Each number is 128 + 24 x the weight over its row's rms, rounded and kept within 0 to 255. Layers, rows and columns count from 0. Numbers have three digits each. The size before them is the row's rms in percent of the matrix's.

# up: layer 7 MLP up, 448x160, rms 0.32, rows 1-100, columns 0-39
# down: layer 7 MLP down (transposed), 448x160, rms 0.2, rows 1-100, columns 0-39
# gate: layer 7 MLP gate, 448x160, rms 0.309, rows 2-101, columns 0-39
up1 102:119089131141126160134131111124157104120162174111100092117134131057173095163122116102130117115142098122131147115133145094
down1 093:125082103149174151084104117117132140121154179102155079121112142106122141100151153152124126146116119127136075165147125117
gate2 104:151121097116098085129137117101095093118145088117135126128128137155099101132111127130085138115118084130150100137144159143
up2 093:128089170140090095105116140141137180109075130137110134110185133112110169124108124125149110071109156096111122129133152094
down2 093:132136129124140098121150163139112154090116136113140128114106150139125129136157100135126113149123102125121093113089145144
gate3 106:150139089111139123122162159133097096116083113096091170158148141148142134121133157113088155130115086119105089120128113127
up3 101:112129127136070136118145174151119109105207151113148146126092121095110109128148115112140077106162100075122172142103117092
down3 102:127116098133154093111099121099112155118128164119207117158178110165123126132125110162113182138129188114125142129118157158
gate4 098:125103162124113129126106163105126161115115145113148110122164084125134104144151109119125092110099095090124087102108092155
up4 099:094095107128100143127153081136139082093116108121161144121175135112119131122088093109126107140105142159113099116131144182
down4 098:169077171124114121174117098111088162104145187116119128132123123139113145134101163140159128115056138143127132153130162110
gate5 100:146126125086123100139131152090099140092123155092135156105125098112140131117130121140183128093131159150163102153095144135
up5 102:108134141113141141142099140156179137161116112159134128121096141127130144127140125102134122151105108113126158112146173087
down5 105:140104135166160136144134132110151158137133174127119144138090115126125122140131130123161131075083171156151102164116100107
gate6 091:133163103150125104151055155112109133131123134119150138109125181113189109115111084122127082125117129135104128131147135120
up6 090:131153103135133129101109157128130151121124150137107145140138103104141098074128147139134105136127109139123117122081155146
down6 091:144121141110067118146142117115174116133123196107087119165124132134147118133114120112112137113171137136142107153143116137
gate7 112:104126139136116109122141170145152134121130124124132140108142089115102092126170118147140101113144135139177111123124172132
up7 101:155115114118118168121125147148099162155121117123116129151153132120125151086172156140112123108071105061107138124186104104
down7 105:149113124155119115146112100110107145106098115146161093130143129118135095105146127138119167106166104110115118105099138125
gate8 103:077132134122136101130180130126115129129144079111145103074161133142120133148131132139100126151128103141147152112119103114
up8 097:145106079123143162145148109115149116105120131119113132107124117111108110113132146117094140129088160112073137151133109162
down8 091:086122118140158156115151142136128125130151079101137126101086133099163112117127185120146155118087175173130103091109146109
gate9 090:105148085161121108163112140122130135120086149125143116111065112125114133157147128121120090132120079115098082135114067096
up9 106:164185194144113128114103124094095144163080155133121113145126122126123145135088167107109130130155104108121090120138087102
down9 105:110151175176156155129137136106120181188081142111164114134089154119113152181131136135129130134092138094111092105137149101
gate10 092:165140176131148129144195142105120170119138141121179129138132141109074129157146123119105096134125130155156088105143128102
up10 094:120150108163147118082120144107158123137141092144161121144138101145140117136105138159087106104130166141150146111146138153
down10 089:141166174102150155119149114151130151125153140114125138151116142099125135127150147124112064113099150105135104104116129109
gate11 099:113137121111102144156124093121074133118141132101127130122163150104135149093147103133110153098098097123137125135150152114
up11 094:141123164099126137121138131156112102156163135127088150141122101139123120131118110094090134111123128118142162097115092114
down11 097:123097127172180145131127098116122138137137129140121145114123132157174174098120122155113128136115134143129112148139105130
gate12 099:122131134097139118140176116122125098122139145098121112128111135112117149132141126116078136112124108160132109142130131136
up12 099:135153111111164181130152135158117137110081141118143074153130131172128160107150124177111102112113177133139105077103123119
down12 094:151097150108183105125152143120129083144141140079121091131096125112141160100108110141107120123118087151133150120114112143
gate13 098:109129110176106138155133151137099136120122148103134160108128119125165119088118137106077116122133113179172098164108169150
up13 103:125121158123130115127138146118133146109161149123124123118129140150090155112157110130102140140113145148123128136114114110
down13 103:142117168123160154143105113124114104160138054106123098092091108105149149141073135115104161114153112156120095165122094086
gate14 099:112153132153096096117170095065151168082127122171132134157101117114151155145132134077106111182068140131126098114148160146
up14 094:139149115154118166154123145178102095071136149137107107098127132158134159110098123128129161111131085139161158122123083134
down14 092:119091108142117140116179106066156119129109140156104118123100145096137131131118143113096111169086158096132133093154136129
gate15 103:132149086107125191120137129127124146087136115120118115110131113121156126107144145172149102119116150144098112093173134095
up15 095:116112112133113146149140142153146153125141105119147120107140117122138166117164125164127105074186098102158101136128150110
down15 093:156110129132060116147105140118108058109124129171131095126125135122120153107116092168177145155147148132122176133110129114
gate16 106:104163158141114166150139114101166100133111084091128159119118162165157134128111114107129096134111104110112136101126127140
up16 109:165139097188155092138134142155120115077106143135100149125103124115081098118098137157143143125117109132139146139141119135
down16 105:101132039148091115105100120083108167165148109162175156114153097141103106148136111147136124132137104109114157112118128097
gate17 090:123151142139161093086104136126144156166107126092142105129130126098146100124125124139140118072112107125113140137133112139
up17 094:110161137126116184108128129118139074173146076129103116198146116106138147113107147119096126127140093130088109136158140140
down17 092:177178143150038171088126168082117115159147105125106123093126153111116151140112114144105151131094141091181141126092111147
gate18 104:150132154143132149179118119112138085110134100125168144107156119133109148095105155118119148127150118132135112125098079163
up18 106:119144180183170091143132148111125127103120099145162089135156112128091171116164159097144158127084136155115161129100105138
down18 106:094129122138159155135112119155136104133152153147108084142180122125128147122134177116110114113088116110140125131139113159
gate19 100:124144109147086108145106104134109100129092136118131174130094146142134113139130180120148109116102159136089100154115138093
up19 082:119142161075139153152159127128136112131176146113143142123134117144177130149100123153139122158115104153159138108142110151
down19 094:134151126125121174148108148151159115130182097115116154114139157117117145125148105134117120133117116115150166130079128116
gate20 089:098129125121073129144120105116136132110113138103120159116121167145120139098142129141111164130105164096138122115116132115
up20 091:083063118127122112076112088109065128116120142140104125132147080097122111120124128082160093116140086193181147130124147142
down20 094:147146152110138109129141085147181124105065124154144118175098145087115107132150129127157084109125151095127136123120110103
gate21 100:156113126080099104150098120097170117103130108124132121116110137108159147099118126116129109126144169127116129131097083135
up21 098:120140112098180145124100112155141144133161131099077142141129117141142104133140148106085105103113117145134105132143126094
down21 105:098130149096132096123114074144147153110107114123107140175141127152091084127129148110088120141136117126159126097130135158
gate22 104:086102103168117167149092134120108164128123141136120146152141100120125123128121127130117080096160135127128116121112094107
up22 112:108109089126117139132154111121112122114177184162113159130166148123155136155141118102155114126143103162145117105107130142
down22 113:132147155104116127085128156151144131140156094107132143143123097153146135121126165111148136147160081093119130137123131157
gate23 095:117110135138126142154144128135152095115095139099135116119148154127108119066151116123155149117170070139104133131115099165
up23 095:128099151136093083090107113093099051118137122130152102135088070141137065101132154123151152119103131126141112124130122144
down23 100:128142121108208146080128160149106144137114138152146106118157145119136133109084115110072173081125114129142158118122104115
gate24 104:150148141126086112108118108124140130177126135145184100126132145113173089129137149118161119147100136122121134151127134143
up24 095:157081145139092120122132132118113077128167135137145084109113135144143180115169140126103103125097095183124136113125098151
down24 096:112138156107154080124161126127102127133087127094098139097158136125148083161121088143098103091130102151159106091138117117
gate25 094:152128166154100118145155132120139116139135086130100107137131096116159155109127131128134081115088110150111130117130100134
up25 101:159152090102126124105136166160119168120102124121159134155147136114150095124127104126128139126129123083137109120120138171
down25 094:142172125106105109158081150128126084116143212146142136147124094111092150154119119147108094159158181097113109094121188127
gate26 117:118120088148066103131140098148103109077114132117152134126115132091116196120130074174134135141188147174117096119119156128
up26 106:116137099133131113134144120131119091082151149163091131106136163127159158137098130104135117120137110167105121146115136125
down26 111:102097107126087124112152064140131119141139140104154115118149109135142126115133081132115154142156118125101129123114097142
gate27 112:117139149078109097130152131115125148090166142115123121132153164101114103136175139124115084105148143153144118116135132156
up27 103:165133157131075066130102157093138091114147162133140122153114134121164111112128137134134091107147133128127097124136160175
down27 111:142162183106114157163165169161127150108128146106116130172153130124163106124125145103068122111160133126109150136138149151
gate28 102:129134143178113102119142106097111118135096118119140102138123109144173133114143110107101128109116098164132122116171134102
up28 101:135098131124108143133161089133115134125100126098128132132117123142111157127163132095112136135121132148095120091177124103
down28 100:089101116106169129109111131134146120136135135100135121118118105115152113179108136149117129150144087126168085128127138120
gate29 103:114136142144139148136106102100135104123155150142169169063103095186121128138133165108113113098113102134161075137134114129
up29 094:109151106120125102176094113098162123119142156153120109140114147107055117170112131092174112115148128087135109170160147117
down29 093:094136098131157106176119136129176124132083113132147120144102153120131145113119145133109101138138118133111157131114123110
gate30 103:149166136159124149119084103127064171159134149118153108108130085146139135112124136132120108144116116115183088121141111148
up30 098:124128145102134150147149129132103137107118149094124139106123104118158101147125083112163146097113124142149108121090198054
down30 098:111140089130187116131089125101122115121149148150138102126068127107138103135128149127144136157123133154103145086114115093
gate31 097:136154142121193091118100131099138158129108118141110126112133147138155108104104130085160137099148134144169139136144114152
up31 093:140123130107162127140179116132124142161128073101107105133103148129114105153137109083082138185138109139196159155112154116
down31 089:142176113107126168141132130128161088142110162108110124156176101146124154131117105126122128111100112128116187118097136125
gate32 100:129161114112112122108108184098105145140139117138140177106164115151114115159136134146140120090121137107145141079129132138
up32 106:127096165127097118142144162123105139060158166131133155141111130090127107131141161132125152141052124148186122096149132138
down32 102:095107140085131095168099135119101141130142115124155152138117155168133156165133107118138120135139142095141109148151096109
gate33 110:147166146132109145134117147115114158137133065145156097137134148150103131166120142144119128094163128094084123091095093128
up33 105:154130149177142096100154138132135121101175078177152132147143133161142139144132101186137127108134129136138111164105161108
down33 104:143169180054114094111118147076088067104122105111164097115121140150140135088153133136091126117110149149139150135140137150
gate34 097:094168160120124125099099165111146099101141111172160142156134141135100120105127129177103134118101130122093132109145123109
up34 094:121161163100141121133142149109141082062132090163147123106134138128148133135115097144121143116127140115108105161094125101
down34 087:135157157115150117146112075106172114090117119127116113142102146116127153148151073121126132169160163117146129118148122110
gate35 099:173175143118098106094125113112090099125170132133155156129128136118154116115177122094138124146156112118127164136090154133
up35 099:146158116125098103153184117105118139166134141146178120138172188098144097090125156113154157147123159146123129127138121152
down35 104:131144179182137119124104102165155135112144151150099136129095143106157115177149128142159135148159095138159151138118185163
gate36 101:099083116139128117147072131121109127147133105103111110123072155169116146124131129089148144177119128125124092142157127094
up36 097:156114115114163136164158117118119072083145122100127151117170129136109176128119141119106147126161135116108111099074166165
down36 100:097143140174057081127131100160085145111124134133161137164114110121155150084132111120103171105135116154110164125156169136
gate37 102:117114135145094157172148140143118132117142101155081098089181146122124123113129150109114118099133096156129119132147138134
up37 098:140141125109108147160146144135146153121134105158125116147109145142097122106062123135086090146169150128099153095111121132
down37 097:097108127164209151124122145148129128119079158137089147123141109132116141157146140149132127137126091134102066134110139122
gate38 106:118169067102097148105099138150125147170117169113162130141114139091137175115174163133154100097124141144094091080103115149
up38 111:092141128135135130114108152114153135084124149137112153145121123116130145138123126155138158133091141111146117137156159102
down38 112:109076116155117139130147124104114124155140086098123109091110124129114093168118106173119145123120130106142144121092133121
gate39 102:139138087112163134126096120126151139110185091077105117151121116143107150157130116119168124118136118122138125121149087120
up39 095:124135137118171110198128120143146122155147134123089109122143124157166119183120132132141140132141134147134149106123139130
down39 097:154147153091077108127105112152098145147153116109130143158118145146123121147169102149167112098133094136132154117124123163
gate40 101:102134166057089141112108101105119120116148117120156101076149138108130120151119102102117185130122117130128172145173133139
up40 098:125162124105133140127128103136140110114137090151141147118118125065145131136122133139143142142136144145127110109087112141
down40 092:135192132156129154159159165109131155089139126159074125140115137117135165121122113098114155155129107093071131120117149138
gate41 105:148161165114140184123092154138163135099118149089107135144130143170094104127134151115109104112145103118127156128120119069
up41 092:146106165141127078111129119065150080148141156132125113116128151098142127105154166148118076112134136096105103116095114130
down41 092:100114194126127121113157111091093145105079106084147147133161161144133123161143124133128165136101152111129135152127122147
gate42 091:113109192129079150156124110121146164076161129127111106145130080144129102123168145113130109140130130139151114164139108110
up42 098:163152122159106149134153151136138129168134117146116093123176175077166156181099098147141128139151144096149110128171118153
down42 087:177175149132140064164095128109152152156123146113125116160085148072122093117171121149077101128107142145157159128148141114
gate43 099:113115105106105149148119102086096138098078152117154127141171121153124160096087158117117091148136156142141091115110110186
up43 096:137122113121126123159143137203077134152127119136114112109136104114124178140146105077142111105122154129156124108146142091
down43 091:130160106152081089119133149124166103175122111121140110139115130126165163159159113137110117143117154090169143137104093157
gate44 097:148168159106150135172104090153148111113083140094135136109099142149169108145099122114136107149124094150121158087111122128
up44 093:093110131112036106156157172137135134086128135108130124153114134131112150138120121131129135066147115118144124127198181120
down44 092:085111157159058174074086096139142114142127098123097154127113146106120111138135121161115126176105134118115113150145143114
gate45 084:087159106123116165147130139098102168133098164156150115147128091131139130132129172105092096137127183109105128128108097146
up45 092:186093162056164116173164117104130102134148141113140111155177119125142121144127116120156164164159130113155114138088118136
down45 082:122171111140045065168116149128138123095120087140086107135117149132133141160125066156157104167147128104150136129159125151
gate46 098:106135116138146139116057100141125140113127121152131164124075127142156134109168090130128100122148090149103115113129126133
up46 097:102110132098139103134131170120105115151156156108126130119133158132145138155118073171153104117076124131146120134091113112
down46 104:072146132121123112148123130142136137129138173155144136152116109122101149135084151172163139090123103168127149154162169167
gate47 100:147167091116130139125102117102082172116165110129130149117170109102094139132100124119119135125156107148156116133147108095
up47 122:119121152095163110113133142140122115143097102123130141166121112169165117119105156160123053088117125133133116131148097121
down47 112:129169153100089133123094177167153153134123113104141097152143110129166163129120126147124081137110166159120108152085095131
gate48 104:145117119148097152146177151139120129080139143125128156125121128165097160141151131143103141123143114108157128108095140135
up48 096:157094153141124135157122119127129166132106136194112116151111148117094089131123172090117130111141091184095157122121089071
down48 097:127121103178143093149107103100114124107177113135139098143136113135154114108144115143109136188148130075132133142156109131
gate49 102:115131137139119145135150159102126136143151089156134089123111156141132144087155137106152158186131122112105119127135118128
up49 096:107150116155105089125128152121092097122132184115151145161140111115127125137163115146118158142087105140133182106100134068
down49 098:175130175114127125192168116137140117144138098124143122139118140144120128107095119123091142108147112080087155114090085112
gate50 100:147173134105112111132134151096144165086074101136129145098155136095129103159111124089136161141135149150155105134156153127
up50 095:063151115140135127140158139177130144151126104106139111101130091140100160146119127096088102162113096114135148155185107089
down50 101:130104119169061124130148090138105134120105114108096127170123120117140083095106128124127107161138137155108123158127144144
gate51 113:109133115115102160169133132111106144144161141144136122113130130118138134083126123152133130092126139138100143163107081130
up51 110:146118117162118106106123107124098148132139139121136142108119147142148147116130122099109144149100117076107129123085109119
down51 101:133156121128105136112160134093153149103094162120111130122127127122068146158174133079110117149145081127121129163135140152
gate52 103:089092103162104086138101117116107109131139103109151132147169128110119110110098149101116136106127148162144137078147118158
up52 113:175147159093102129114133124121097073125110106132117132155105147123135123128105122151139156098136151152120136123141086134
down52 107:179132128120110120104103132119135144144125087135092152127059137143135146143153142111121166123150139175096128123116153111
gate53 088:139159132112125129213127094146154133082127130135149113144083132153115148113120123141167114134138099066094088116128119138
up53 094:130085145127152107123140099127125150135144169133104149161138106145131102129149133167123147132108098143131127073097141125
down53 105:043125130141116103104158119022135120147149109117100176128126137118121126133159127145117128123139099182126134123119147132
gate54 115:135127093158121131086100114087150129092145127143129149125124096129134096076150113117132117144075111112142144117151111119
up54 106:125137171097168116120140154117143131147129143148107094141148154138183118150180129102143124106134160089112148116125138102
down54 106:128154161128115145133150137126100092158110178150113096104170096157120102118112143134132157125115100162133090097116136111
gate55 084:134121078126111114111154130112134108109133151129095091145079136143139121137130096112158084106119120117138133110112111161
up55 087:181155115123104116109133138138107105098073168083135125147121144118095119112158138137082125143115127117117155114127149121
down55 088:112142167168052176083093142104130129149124114121173124126099113114147128107117163170134107163111107110104095124181122129
gate56 098:138122150138107116161132127102165127100137130091116083112106117104144135079143123096157115093128170097141127156132126124
up56 094:168138134140102154147109115130123083085165102125120156106149141101146137136139129134129146139118153141134136156144120137
down56 103:129077100134104156117156120141140101144164131128165108116136103154127182123151124129182157153098133142173166109121146166
gate57 092:157170105106092149112151130126123122101121133142109139084123155132140159102162101113144126152105126124145153109119141125
up57 088:132131123119122141092143122133159114114162140115099116133124131141118110155118147109142099126119120157117101127122089104
down57 092:138138102147109076112151111094141097129133189087102114124102122088094089113155107108105131171121128108135134099125150171
gate58 107:115141123076099118116112127123111137089124140109143133153126092135157104091155152134116097123144103118121130088080164126
up58 107:115163149147152152144115099164141112117089095092118145152132148135091171147173154111117135101125156125117155122093129132
down58 104:153133125124101096116154121203087133128176110167104118128109091155152123097201147116140112158098128144127154134159089123
gate59 095:139188112135114151097095157155091150131115111125110127125175176121135074125089110133087145133121139139115161136120158151
up59 090:122159118139148140183154125081135084120115135157114140075112145150165129136128097122146109161091157119093116064138177110
down59 095:147053108101063093114129125108119110119153103089122123105112103136090174104142120096181128090127107155141113142105099156
gate60 101:155169113110126133122168119098149102138104139161105088078135137073145156077154133071160103097149114141140126109117114127
up60 102:129133134119105111130103147179129136150176140091139140118142144139095119157101170115118117114155155142147130134114129133
down60 103:117160180139114142156090106118119158110127099149174123106117134174133149141139106121100131124132138130105085120139114104
gate61 113:132149125117110122115120099103120175147115127167130099115133136153158089133105144113111120098134096125133129195123136125
up61 108:124177149082123114114157140087126133157140104120100104116153196103157155142096130141114143140140146144115128126152138126
down61 103:136167103142117170156141123108149132080136154146154138139120103188133118095198145124136125098121156164090095172131179129
gate62 105:162138103136124118149108118142101103098118111111189124124143098100138102110129148106110135140101132173123116095128127120
up62 096:117123112153078131134123140098176112161093168129126137143097100097124181141099145124095115157154151117157110132129172123
down62 099:111148111149099184100128165145169095145120188120118127141132137168138139147124089123115099126141078127157109155110136153
gate63 103:119125075176083120120111124110116141085131154161151127095136146105136103115117070118135153139104095154141135119116132153
up63 097:133127122134121127162141067128110132149131116113147123129124122142130138112106105111104141120167110140126052115116180141
down63 096:140169082102107087108081163103057099095116137171133146145129125127136173117144089108115166128143155110117112136128139111
gate64 100:111167166084123069167121109083111098150127154162097086163100135148143145124128111144101116115146122091124174139108147098
up64 100:134117119110117154126155130142169103105118137161158110123141158098138166123137136146100163137144144127141130111103109117
down64 088:109139133086132113177108153106114099113102174128151102157101147121175125120103123117134155141147149142121167145124103140
gate65 098:169151125110123094100137069111121129139162128141158141115120130144157121151128160161126109128167111128154148155101082145
up65 102:106112078101090106125144116124107153143155167142120107126132118123176115127130135132134099111170157102138131114131141123
down65 105:156137138144138101144127133144104104169139124125144135115160134152067135148102119147139101110165119135099121110104096108
gate66 100:120132131108096117102128105184140132155130112149129121159124102136099148127121135101086087117135112111127121129145108131
up66 100:185122128109138115125127132154138137125148129126159140105092135156093133095144173119138123158135109135148098129130160080
down66 098:147184139147061079152092119127101142129090117140077123113111153120112107107132117124121128124119153153103116147123133127
gate67 102:151179106144114086087111141130116143139178117147115111097151084125109132093152129115135066165111115116122159125146142135
up67 095:142122090114115128149130137156123115110091146057139126099119100159179132130112081089132130166122128148167108134147139159
down67 098:118090112136172145136187194143129102106141143123074104156148145147118163118157106103112125156167117158121158128161134140
gate68 115:149139130149101116136140128126149129128118139152124146128129142179149116095106151143124104162121121154141113156125122120
up68 101:126164149140168141149117158103084126154110094061171122145115094093085102160125123088121160100120137091122129129137096120
down68 108:156140105123182126128130141109110099124109135137123107118058149055119098152150098113140121110131097115136149119126089131
gate69 107:103096150146157109115136142079116129135146096141139154084177105128115132107128109143124114126122130123115100119136113114
up69 101:145119098170111143122100121126151105172157145118110113179140105128176146100162077115139113126143147175130174099105111120
down69 098:170106140152107116114082148121079174135128101131117122166113103153089135175129141100133150166126121116149135122125118092
gate70 114:121154104155085114102116186116091138121139143147090097083150145123117113128125090152157127119135130145109178129154138136
up70 096:122118125116207146141124131175151160096125129121138146128099119145137144129124161085078121125136153108115095161132126136
down70 100:133117132157121107126123156106144103151104137147123107134134143109106111161090096139189130124100150153154166144121149157
gate71 095:133155112104117101137106142123130136121108077112099105151144083133134127114117129112103092091109161098153150106089121121
up71 100:099123117150154163131068106091166131133136125108115098102144138132080133145136108103069131174151120143155101172135121129
down71 099:125146102121109127098128118143124159129130160136138059089159127134121146074122154116112122105128145130135120091138086123
gate72 104:155128089154072125127133107142129147141103150129102081145073101132123171119139132129140113120161123131096072120138123116
up72 113:120135120154166119132113161130130123080125132177134137156136078102133126147097161143117110088117129115130140110090116104
down72 109:140171142102147019119144129156128113137111149145129104122088095110145139108179134137161129134130132111106141141106131157
gate73 106:154129123153129152128145104112120117114130130090127149135141129149104166129121117110146176140111066124138113107099131118
up73 109:125156076158156150122123116126129140168130131134120108096056112138109133132110122151105164147134102147115159139115122065
down73 104:081167125111076118106136117145102210155107109112102104152147132114118104091116087128139104124112114124121140089087143137
gate74 096:108132146155108114130108136145127123139179129216140170125118117131149136136115116115096138132096144107162119114125144111
up74 092:150103127134101136147148125139137152078123102183126116161101116102118160112068109099127092150119106189119170136109156120
down74 090:116098134162132119103131135157103126139091111134178153108187129098084169095096140103115103116120185107127152110119089141
gate75 101:169146135142132114126141142167119150088100084087159110171129102124163130110157108121160091135143141128130122118134126110
up75 097:144126141134151115119150109146124140116127057149147119120108114135126149094174130151088161108109108154121126135118060157
down75 094:149131119098137115099094160123141103152172153142171156122150096158146122124121185137143121161136120111125141141120165159
gate76 092:128130107167160177139132123156157106134086100093121127198139129199134103107142128112120070109112119142173091151121119109
up76 098:163146096160120162118088166108106137162086101119144147135098138111124139093115171149084123155128147097189139117134142138
down76 089:122059083140162130026151109145123084131168112159103107113096140123138146132157138133124148124111112122118119149146110079
gate77 095:118137120118088157091167131124118117130107128132140130141147136120140181141109169132131110109113091127167129149126126119
up77 098:147129142146139117143150112114154167163148112128089107158139127145117133137113137142106087077162145123141170108115145153
down77 094:140116160111132174132116160073110132103116122165109114128124116163118127132144116147130126120163134138136110125134126155
gate78 088:131168130127121147139107125119153123195138122102135144126119113129178138122157131145189117137130112112162145080097118165
up78 107:147117143146162117157118134149087139144136104174137082118168132127139140181150176149102128132117111118151146174141107124
down78 106:117154136149115070143118153127140129079137120119155168179158133140141144068167159133142132155098097124128143137136102108
gate79 098:108137100117154137112136155130113094126138120097164100138145125123107121099087123099117098150126119110161128113117117132
up79 098:118105117143138129137111082118159133136165102082134090132172143146129090141078084113177123131139116131127142126158145177
down79 102:140149112136135106135102148132113107145125170148182116086100096180136125074166146114092093131117154163121116137127131129
gate80 097:135171128161110110116119142136120138157112147111136123131073114171125107121148109125152129153155133131092136167118168131
up80 100:125160145149156106109145109085099144131159118122152118055150072109130110119101155188123143141080094122083142115135073129
down80 102:184121141162114112136148161048137106111169187157105108162086144149081167128116134159122093123143154096152144106099129122
gate81 100:115129145125137133113093080110117102142129120124153141168112142150149094091102131131110112161121123139135123120109121158
up81 090:140188118137157150125134139132149151139092131106168113137136101128112059116143112119111145107131141118144165149170154169
down81 096:111154125177159155111076100154135147112144126152122119178132132138121078119140168138104104117113157105122100150143142159
gate82 093:147137110081157123127128145140151110110126137119133118101148113161131108081116142172106104159113072085111145153107096170
up82 088:115077114175098151118124108137120103098135129139127140149160150140162146110126112135138075162155119145107158107091138130
down82 096:112138130139118139106140115101132116128104142110082102161094159165142106144140159133116156140138139149122128118147156113
gate83 102:138116091172122160143106108109103153141141149153147108116165104140148135072083118111138115126094116133134071098136125146
up83 116:118154109126169133126129148097136124093163185086150106138119140105108123134121118184097105125088135087146163125147127160
down83 104:133067097161190154094145124157139131104118094143146129130141131138152163135112102086140148122090116076156108111108124113
gate84 108:105138123123127168167116146088123108126164122116119103089153137139180155161138124120147128137151092110085135104186111086
up84 095:140141061149092130099160137135109128139106110092087111051151141085148132104164108121149085118100112117146082157156135136
down84 091:083138122171134143099132170162100095109102088160123118113151130151125145135146137067163100136108196148095118148121162158
gate85 091:173141117115119085178131091108162136130117142149148081173133129147124129132125138151118109114163183107152108123158119116
up85 099:118141139120098150128119159098126146089126130100115168115123130145094132113089114128138160132135127153112158155186132128
down85 108:097114165130156140131173126118086097094093161117156113098157123145107150113131121154115121101135111145103096168129102159
gate86 101:107124127137119119158144125087115072128165112176117155146130142122093115141126189121158140113110139118126115114143104095
up86 104:115148125147139157123142142158172142146102131112145127117142168103147122097099162142117133117153174106179139088131097127
down86 103:124107146161103108118185091147125079106138120089145107142159135104137165104129147124144158159112158103127116132171129125
gate87 096:139161142140113121121082122105142134094082146186133125075122136138121143098142142127086131161124144171115145128150159109
up87 092:155095164135134121141108153129139149107143104099114177135110089152138155104140163144143123129109141113162152130137113107
down87 098:126183159135156162115156133104138135122142124148100131139136168159111102120169112120068139170138160102097111126117181129
gate88 094:139096135062131113096111109168142131106112119088137140102149112118131151134151154094122091146095121156107092100112113093
up88 097:121084142176107133166115082104142088115162135124166092125143112139131121133132127098132154123103149145116112110069125150
down88 103:139168096130083102140114126083083127118161155101126156113127123135099120129137084170110103120133102157147092123122128150
gate89 098:121136151112118146115129145127162072118108121102129092104129099116117135135119111116117144128110115139154097100140168123
up89 094:141141145127133128138157130135159157146130161124170157099130162099119125185138116096136162134167137105113152149166113104
down89 094:091149132103187133073134088125122159152118082160121136149146104109101121115097136146128126113102123136123132122143111101
gate90 103:145117139156106144162113091131134163147120139148103107130144145102142148096167122098149102090114114129108129127156119117
up90 095:135144139136148135137102143159153148075148184095168121154137112133141102079148145147118135105158113135182109143137133160
down90 104:133136152139105122134129144176087174127136120175135131105146136105123090106115134114138136150133114144158159136101075131
gate91 105:147145103112105147127138138106124114170138151110163093122138152104152111103148103121149143148150128108149178082194136125
up91 102:162138120117159129129122071140135127113120146097117127165128207160123115160087122128175127100132175134102133169126095095
down91 104:121151115148173151136139088118144142126103134066124154154137142112182119163118150122164116122168123149154177137107111105
gate92 103:121134109162110103112121143126092115101151107109136115124145096091133083150141163107139148136119124156118102113134128065
up92 104:158166126119123143145110129127109141137141134130125128135116134173149123103062124145123098104100081141060107121105142120
down92 097:146157124098112124144101151137138124134144127145141159087159131079132132191148057125126129153098154155124142115149143132
gate93 099:189156135134116127125087122074135116113117144119133150165138140156144116104116096161172147134118149083075124119127154109
up93 108:133151105133127129154151128139141143107189145120133106158137137110111138127121122141094101132110150118151130100145163145
down93 108:079103143143115169163178137113106141155112119143143127087113161124132129130159116098101096132112133175105138152174088145
gate94 104:112169129148090149146078110110132131131171110099137087130105069138118116124144135136108128136107144132119156177117112115
up94 112:109134140159080104126101148088137134140142178142124154117114085119152171141129110133081148103120156108108117095118137118
down94 109:106106124104198219152159104153110138138147114151121152130116121105119147154135151084151073145155127127128132086118104132
gate95 094:141167140142157118136137139121118135146162128141123131121087140119140125057149109145114105136132123152150111105199149136
up95 098:135127102157169122097129140112094158118101154117132147145156101175121123140103123136086130087136138163109106130143108131
down95 096:138169139165099121099116167075142167106118149140118123141094169114131124130150179148135166098147154124135149134115111126
gate96 102:120140116134122132121132119141130183141141124141139136116124108126129128106159180132115149159148097125164130041124128098
up96 114:127126155141119105121159141128115140130130104111143134107159154147131201124128111159087116141150153115122120120133144120
down96 117:161128156148115160145094103158128080114100131111093103131118141118208116134135124112136139072096163150156102121144117106
gate97 092:139138096182111118139097104099114153092116117129156124108119145125183156070141153125115133091113129173065117144101125113
up97 089:104130082157112084136095106107103090103154126149131110145129129071107155118119122102127142154171118150125178117133125133
down97 099:168134114133142143135132168153128135172131110140125114130096173099184169116131126139116140121083138157099149133113171056
gate98 106:130157110111111118146131149169105178103087103137096117096099108098151112129122168117101088145125110145102111129142120109
up98 097:113170164173112165119101129170111160099143119114128129114117149132137113157119134164070158150106150137154100110112161098
down98 095:134141139121152123118106126115124152144118154135125098147115128134142125119190100141073117101172136114129115147158111086
gate99 097:136153158134142153144116166098095108109101098134166084097150115128108112133162134149121120167128176099148120149139132166
up99 095:110147110143149156125084131120120172099113135141131136125180127121101118120126139137137141137137150152118123131092093151
down99 099:117159130110203128109108091031129163114137175109137137112117137124123124143133134163107164116117140134166145143117146137
gate100 109:121157141120136090141079210116114109132114083161150109153130128162170129173139156131103142167079153073102159136119103157
up100 111:111135107151160117143125137111121131096110112124140118104146119144136140132108130145161155151166146150136120112166151146
down100 110:155092108142030093152141162100074117132095128144143094119107137133113112154136103173123117127123133117111138115128136133
gate101 102:046120151169133135167159125119105134168102122128130095099096116132120124159156178123155135137135174158108131130168117139